Weights of a small GPT-style language model, trained from scratch on English Wikipedia.
Training: a variant of Muon for these matrices, 150M tokens, 9150 steps.
Each number is 128 + 24 x the weight over the matrix's rms, rounded and kept within 0 to 255. Layers, rows and columns count from 0.

# layer 5 MLP gate, 320x128, rms 0.153, rows 293-309, columns 64-127
[[ 77  85 145 110 107 117  75 149 117 131 148 154  83 130 120 128 110 155 118 113 163 128 101  89  84 146 141  84 108 162 141  85 133 136 147 154 134 119 120 132 104 146  39 150  83 114 121 153 121 121 149 145  99 130 172 154  90 106 109 133 165 156 128 104]
 [103 129 158 141 156 166 130 107 115 109 141 106 154 145 153 149 144  95 126 166 127 136 132 120 127 140 150 125 120 129 111 108 119 151  72 156 132 147 138 118 127 143 132 106 169 118 108 111 166 120 138  56  97 162 139 128  99 133 125 125  78 123 118 126]
 [116 154 160 149 133 119 158 110 131 124 105 143 167 142 140  87 101 120 199 120 123 142 128 170  89  96  91 168 116 129 107 105 120 149 129 163 126 165  90 138 164 121 135 118  97 134 177 141 128 150 101  98 113 175 145 135 131 168  75 127 168 158 130 138]
 [125 124 143 129 110 135  61  94 171 148 140 169 146 141  61 140  54  94 197 112 140  95 121 142 105 145 137 133  82 156 178 110 106 137 159 129 114 113 114 102 128 128 122 116 155 170 107 154 104  96 133 136 123 119 135 139 183 119 104 134 145  95 150 119]
 [109 150  76 176 106  96 126 121  98  95 142 142 110 122 109 143 160 102 195 111 158 181 175 127 151 102 101 139 122 146 106 115 125 129 126 111 123 162 112 124 176 142 114 129  97 117 154 127 149 119 145 146  71 110 120 119 134 124 118 114 131 118 138 108]
 [114 114 143 157 121 165 103 100  81 134 117 159 113 157  89 107 149 160  56 123 117 129 124 121 136 137 142 133 104 119  98  77  94  81 127 140 139 152  94  73  98 100 165 140 119 129 142 140 111 129 124 120 145 115 170 117 105 135 128 144 137 143 143  88]
 [ 67 157 158 126  94 143 129 148 153 114 140 166 120 137 101 114 137 129 137 114 151 139 134  77 120 115 137 134 119 128 145 149 153 104 103 159 126 145 107 137 123 147  64 135  78 110 141 120 132  83 130 142 139 163 124 114 116  99 109 155  93 123 132 127]
 [129  77  90 141 116 118 145 151 133 150 138 166 150 117 145 148 139 112 142 130 110  86 129 184 113 177  52 146  85 108  91 125 145 160 132 145 161 139 172 130 135 113 126 156 125  99 116 133 119 102 122 133 140 114 114  98 148 119 122 123 119  96 114 122]
 [116  92 125 153 129 122 144 139 123 116 108  69 125 117 162 142 109 160 124 171 168 121 114 160 136 122 140  80 121 131 162  84 135 133 145 156 120 124 137 149  99 114 179 128 144 136 146 144 147 149 137 111 141 129 152 120 141 115 151 153 117  95  84 126]
 [ 90 147 148 119 146 116 156 131 112  85 154 144 163 173 134 109 159 122 115  99 147 159 102 103 162 131 105 127 129 124 140  92 146 111 161 150 146 101  95 111  86  77 123  88 150 143 118  81 142 139 139 125 132 147 147  93 140 124 110 141 155 123 154 140]
 [143 117 146 129 118 112 127  64 148 165 138 116 121 138 151 145 158 175 122 121 183 106 109 116  67 156 137 163 128 117 109  94 177 159 128 140 171 144 146 123  87 128 115 148  89 119  95  91 143 176 139 107 129 125 160 133 137 141  88 146 130 164 150 142]
 [146 110 156 157 115 108 138  95 109 129 149 124 109 121 171  93 142 170 173 129 105  85 113 127 185 154 124 115 133 144  91 108 114 130 157 128 134 150 132 162  99 141 119 123 141 160 119 126 120 134 116 183 125 146 151 105 100 129 104 119  92  92 136  94]
 [129 121  54 121 132 134 158 121 101 115 140 142 145 136 161  95 156 136 152 130 119 119 134 130 154 181 118 101 103 130 118 139 130 146 129 108  93 122 153 124 160 124 138 138 129  94 147 141 108 143 171 119 109 113 113 125 130 145 115 173 170 108 150 130]
 [122 158 102 126 129 114 107 145 150 130 114 171 157 116 167 148 134 133 169 131 129 104 114  97 113 159 143 157  75 130 128 157 149 155 127  78 103 156 121  85 130 100 141 143 124 110 164 137 177 148 107 100 111 147 124 113 138  97 132 190 158 139 113 141]
 [118 129 129 149 148 147 137 117 162 146 120 149 129 119 117 136  80  80 141 128 101  94 119 152 118  89  98 149 112 140 127 111 100 142 180 119 135 146 134 149 212  90 126 150 120 103 120 138 158 136 117 123 120 132  85  86  93 135 135 130 148  86 132 135]
 [108 148 126 164 127 111 142 141 125 116  93 129 129 138 119 116 130 159 138 126 141 109 143 165 151 111 136 123 101 102 133 106 168  84 152 101 139 107 131 135 131  99 117 123 130 108 164  82 136 135 148 117 119 124 141 125 134  68 100 172 135 113  94 133]
 [143 128 153 111 158 149  96 145 126 129 122 112  85 146  97 140 107 115 147  87 102 113  96 113 130 150 128 124 164 113 153  88  88  91 132 141 189 119 154  99 130 115 115 145 130 108 113  93 140  92 144 144 111 129 106  55 142 144 116 130 114 146 137  78]]
# layer 5 MLP up, 320x128, rms 0.164, rows 293-308, columns 64-127
[[147 128 146 157  88 143 141  89 113  98 121 129 121 109 113 102 185 106  69 155 108 146 158 157 106 180 162 138 110 167 172 101 135  91  82 170 144 146 127 164 141 141 121 146 115 138 127  88 113 120 139 111 124 113 109 124 123 134 114 131 126 126 151 102]
 [172 138 184 117 167 173 114  95 124 140 144 169 150 135 130 108 172 128 111 107  92 121 139 101  99 138 153  99 123 137  94 160 166  67 126 177  86 135 100 161 147 135 117 108 143 175 136 138  65 167  94 130 127 127 103 178 114 135 144 151 133 142 118 127]
 [135 145 115 101  98 172 116 122 137 133 128 173 144 114 128 118 167 132 156 111 131 116 146 138 155 121 131 148  86 158 134  97 121 138 165 122 129 117 101 129 163 121 126 134 148 126 121 100 127 114 131 174 109 147 130 117  93 111 112 119 107 123 154 118]
 [132  95  58 104 111 106 163 146  67 146 129 117 115 113 175 137 117 159  76 125 113 166 139 112 103 123 175 119 143 102 108 146 100 129  92 140 152 138 145 117 108 132 105 167 137 135 139 105 136 117 138 168  73 143 107 146 139 124 108 116 102 125 157 132]
 [107 147 110 160 124 131 147 127 132 149 128 144 118 115 123 112 165 141 166 111 119 159 202 126 129 101 180 132 125 132 117  97 106 148 125 137 127 121  77 160 136 121 106 110 112 103 116 166 130 131 141 124 158 158 111  81 121 125 136 149 137 122  95 134]
 [127 124 175 139 113 163 105 136 105 164 142 108 142 138 163 145 130 145 143 130 111 127  81 106 128  96 127  64 105 120 153  94 150 144 136 131  94 120 127 149 159  64 135 164 154 119 145 130 168 162 117 121 127 138 141 124 141 105 114 131 149  98 128 144]
 [100 112 128 145  74 171 125 110 161 156 164 168 132 137  99  99 164 121  66 104 158 122 130  84  92 149 109 125 132 117 142 145  89 122 124 128 112 171 103 123 111 115 116 122 139 115 148 134 175 139  84 128  77 152 135 145 105 106 148 109 118 118 109  76]
 [113 129 133 144 121 157 147 167 149 150 155 127 121 112 154 117 110 108  86 110 139  97 129 128 146 134 145 136 129 136 152  94 135 132 101 155 167 108 174  93 137 108 131 151 154 108 124 110 172  83  87  79 129  85 127 150 109 168  92 114 126  82 108 118]
 [151 106 121 131 160 114 132 116 116 170 149 115 168 145 113 162 108 146 101 110 161 127  92 137 166 171 140 150 133 115 173 171 108 189 166 155 135 130 133 134  86  93 124 140 121 145 180 114 120 141 125  77  93 137 125 139 139 180 108 143 129 102 120 144]
 [169 151 113 152 121  97 138 117 129 132 102 136 108 145  99 134 131 110  83 156 122  98 163 146  96 126 146 111  84 133 111  86 117 139 158  78 107 172 146 145 144 127 108 142 141 141 139 156 127  93 105 142 138 154 109 164 107 110 123 111 110 121 102  92]
 [135 127 134 130 118 148 137 123  99 136 136 109 110 137 106 119 123 154 108 155 139 135 154 130 136 158 154 162 127 145 126  97 128 159 147 122 121 132 158 140 117 159 126 167 102 120 126 118 134  98 143 102  74 120 130 149 166 137 113 108 170 135 106 145]
 [149 161 116  95 140 138 128 105 123 107 158 117  94 139 142 139 111 142 139 105 141 155 198 143 147 129 118 114 100 133 125 114 137 145 132  90 147  89 133  92 158 125 109 151 143  70 167 138 141 155 107 126 148 129 136 121 116 136 149 152 143  81 162 134]
 [149 117 100 138 121 106 130 123 113  79 147 106 107 130 109  95 147 157 129 153 126 185 131 104  97 126 124 164 133 107 137 147 101 122 138  65 134 125  98 102 104 109 159 119 119 137 121 156 161 114 131 118 154 157 134 123 105 112 130 145 140 105 118 135]
 [160 101  82 141 159 109 132 123 152 141 129 138 149 139 119 144  84 127 115 117  93 117 157 133 115 155 109 134 165 129 165 114 134 106 120  98 138 122 110 128 125 121 162 117 138  93 139 110 128 133  95 131 128  62 118 102  50 157 103 157 142 126 124 150]
 [148 138 157 141 105 139 109  84 123 161  91 127 128 117  93 130 140  91 160 146 146 131 146 154 143 109 175 113  77 127 114  85  86 121 109 126 125 118 148 132 152 130 156  73 178 103 157 112  93 120 154 114 147 123  86 136 178 123 132 119  98 125 148 119]
 [144 183 117 128 100 140  72  92 108 122 117 137 113 108 177 144 153 143 139 111  90 141 152 178 125 160 107 128 149 127 124 129 124 108 183 163 139 128 156 126 129 135 135 110 128 179 147 109 112 146  89 182 131 142 146 103 106 123 143 135 139  98 104 154]]
# layer 5 MLP down (transposed), 320x128, rms 0.196, rows 293-308, columns 64-127
[[145 128  84 124 100 138  95 131 152 159 109 156 160 121 151 148 182  96  76 131 116 161 141 162 128 158 128 108 109 152 139 149 119 138  97 137 157 115 194 154 188 117 116 116  98  88 136 110 133 161 123 141  97 149  86 111 125 117 141 154  94  96 115 121]
 [133 135 116 132 139 116 131 135 121 151 174 162  79 149 147 132 126 170  94 132  98 165 152  78 121 116 110 102 145 136 128 121 128 177 110 137 152  96 154 176 145 160 135 148 101 188  79 107 105 143 144 155 142 154 137  98 106  89 117 186 122 147 122 148]
 [144 146 127 141 124 137 149 116 142 135 141 122  95 107 109 155 108 153 127 102 125 126 103 110 130 105 154 142 138 124 144 182 160 111 107 144 102 115 127 133 108 153 119 115 123 107 112 109 120 121 102 108  75 155 163 176 158  74 133 145 101 117 143 142]
 [106 112 120  96 156 130 169 116 132 120 101 148  95  95 152 101 151 154 133 134 115 120  89 102 147 139 147 143 146 140 125 177 144 140 177 162 137 122 114  81  83 113 119 135 143 102 143 136 126 117 138 129 146 177 111 101  96 130  89 152 154 126 111 175]
 [116 120 125  96 114 122 115 103 114 115 156 165 154 114 102 145 177 115 109 126 116 187 113 156 137 116 135 145 130 142 118 159 129 150 150 123 138 105 136 121 138 157 159 135 137 126 103 147 132 126 156 124 111 136  94 142 108 106 127  80 143 142 141 113]
 [147 145 140  96 113  85 122 106 128 136 156 134 135 146 150 156 109 143  68 145 104  97 138 161 125 109 137  96 147 150 142 151 145 143 131  86 105 118 116 133 152 132 128 123 142 112 111 111 125 130 120 112 159 128 140 126 139 147 114 103 157 146 133 127]
 [151  94 110 126 116 136 161 121 159 131 117 139 146 160 116 121 122 105 142 100 118 129 166 123 129 127 156  96 141  76 106 174  88 128 144 106 136 115 148 184 127 167 128  96 125 126 174 136 157 162  84 141 103 114 137 129 137 125  85 127 122 110 146 153]
 [135  96 128 130 122 119 107 105 106 133  98 139 129 139 158 107 151 125 180 109 136 120 107 135 134 160 111 106  86 111 129 131 105 102  97 151  86 147 132 147 125 106 133 120 157  88 118 159 166 167 110 142 106 133 177 113 107 162 135 118 122 105 168 126]
 [100 154 146 110 163 132 102 126 149 168 103 126  98 165 162  77 170 144 130 140 136 100 147 104 143 116 106 104 143 132 144 172 102 153 190  87 127 147 124 117 152  85 136 134  91 109 172 127 101 133 118 148 102 125  87 137 116 159 121 140 127 164 114 129]
 [ 86 128 151 139 101 114 147 117 126  79  76 129  75 133 105 151 137 142 121 121 148 115 101 136 148 133 134 147 119 110 168 140 144 151 117 113 170 129 117 116 119 112  81 138 178 125 151 182 137 135 114 156 163 158 119 134 145 166 137 129 117 144 108 108]
 [ 73 102 109 134 121 125 123 114 154 124 122  95 126 126 105 147 133 180 131 119 121 123  96 121 158  95 106 121  86 128 101 219 138 117 146 153 109 113 139 189 147 153 128 133 125 141 127 163 117 124 127 128 156 130 107 124 113 114 122 134 116 133  97 105]
 [100 119 142 142 162 115 146 114 134 135 177 150 145 139  56 152 143 102 153 157 114 147 104 149 125 131 123 144 116 142 139 156 139 134 169 117 184 161 102 154  93 125 155 147 148 128 121 155  87 114 135  75 106 143  95 126 112 166 129 133 155 126 163  95]
 [146 130 130 106 138 132 137 153 163 125 127 101 154 104 176 107 143 121 130 128 110 105 148 131 139 125 129 124 122 125 141 170 120 122 110 115  93 154 116 109 132 149 143 114 103 139 108 101 134 136 125 148 125 111 108 149 159 121 132 152 115 100 121 123]
 [108 131 139 126 109 126 125 102 108 132 162 128 114 117 123 106 120 141 127 140 121 133 123 158  99 155 157 112 109 152 120  95 100 153  97 156  95 108 164 157  92 130 142 137 128  86 139 122 165 146 110 149 105 138  94  97 115 109 132 146 145 114  82 106]
 [ 90 125 132 101 152 142 149 124 117 145 149 119 134 139 125  93 159 130 127  86 117 132 145 190 117 118 120 137 137 168  98  98 143 132 183 139 133 158 148 168 108 120  91 106 121 116 120 153 149 100 146 101  34 133 119  93 139 112 106 111 166 124 133 116]
 [107 101 133 112 139 104 195 142 161  82 181 130 121 120 109 133 125  76 127 126 108 142  86  87 144 146 110 119 106 108 113  79 142 165 142 106 127 133 119 122 122 160 102 143 153 129 118 144 121 154 123 106 130 113 142 180 163 132 124 121 144 145 127 160]]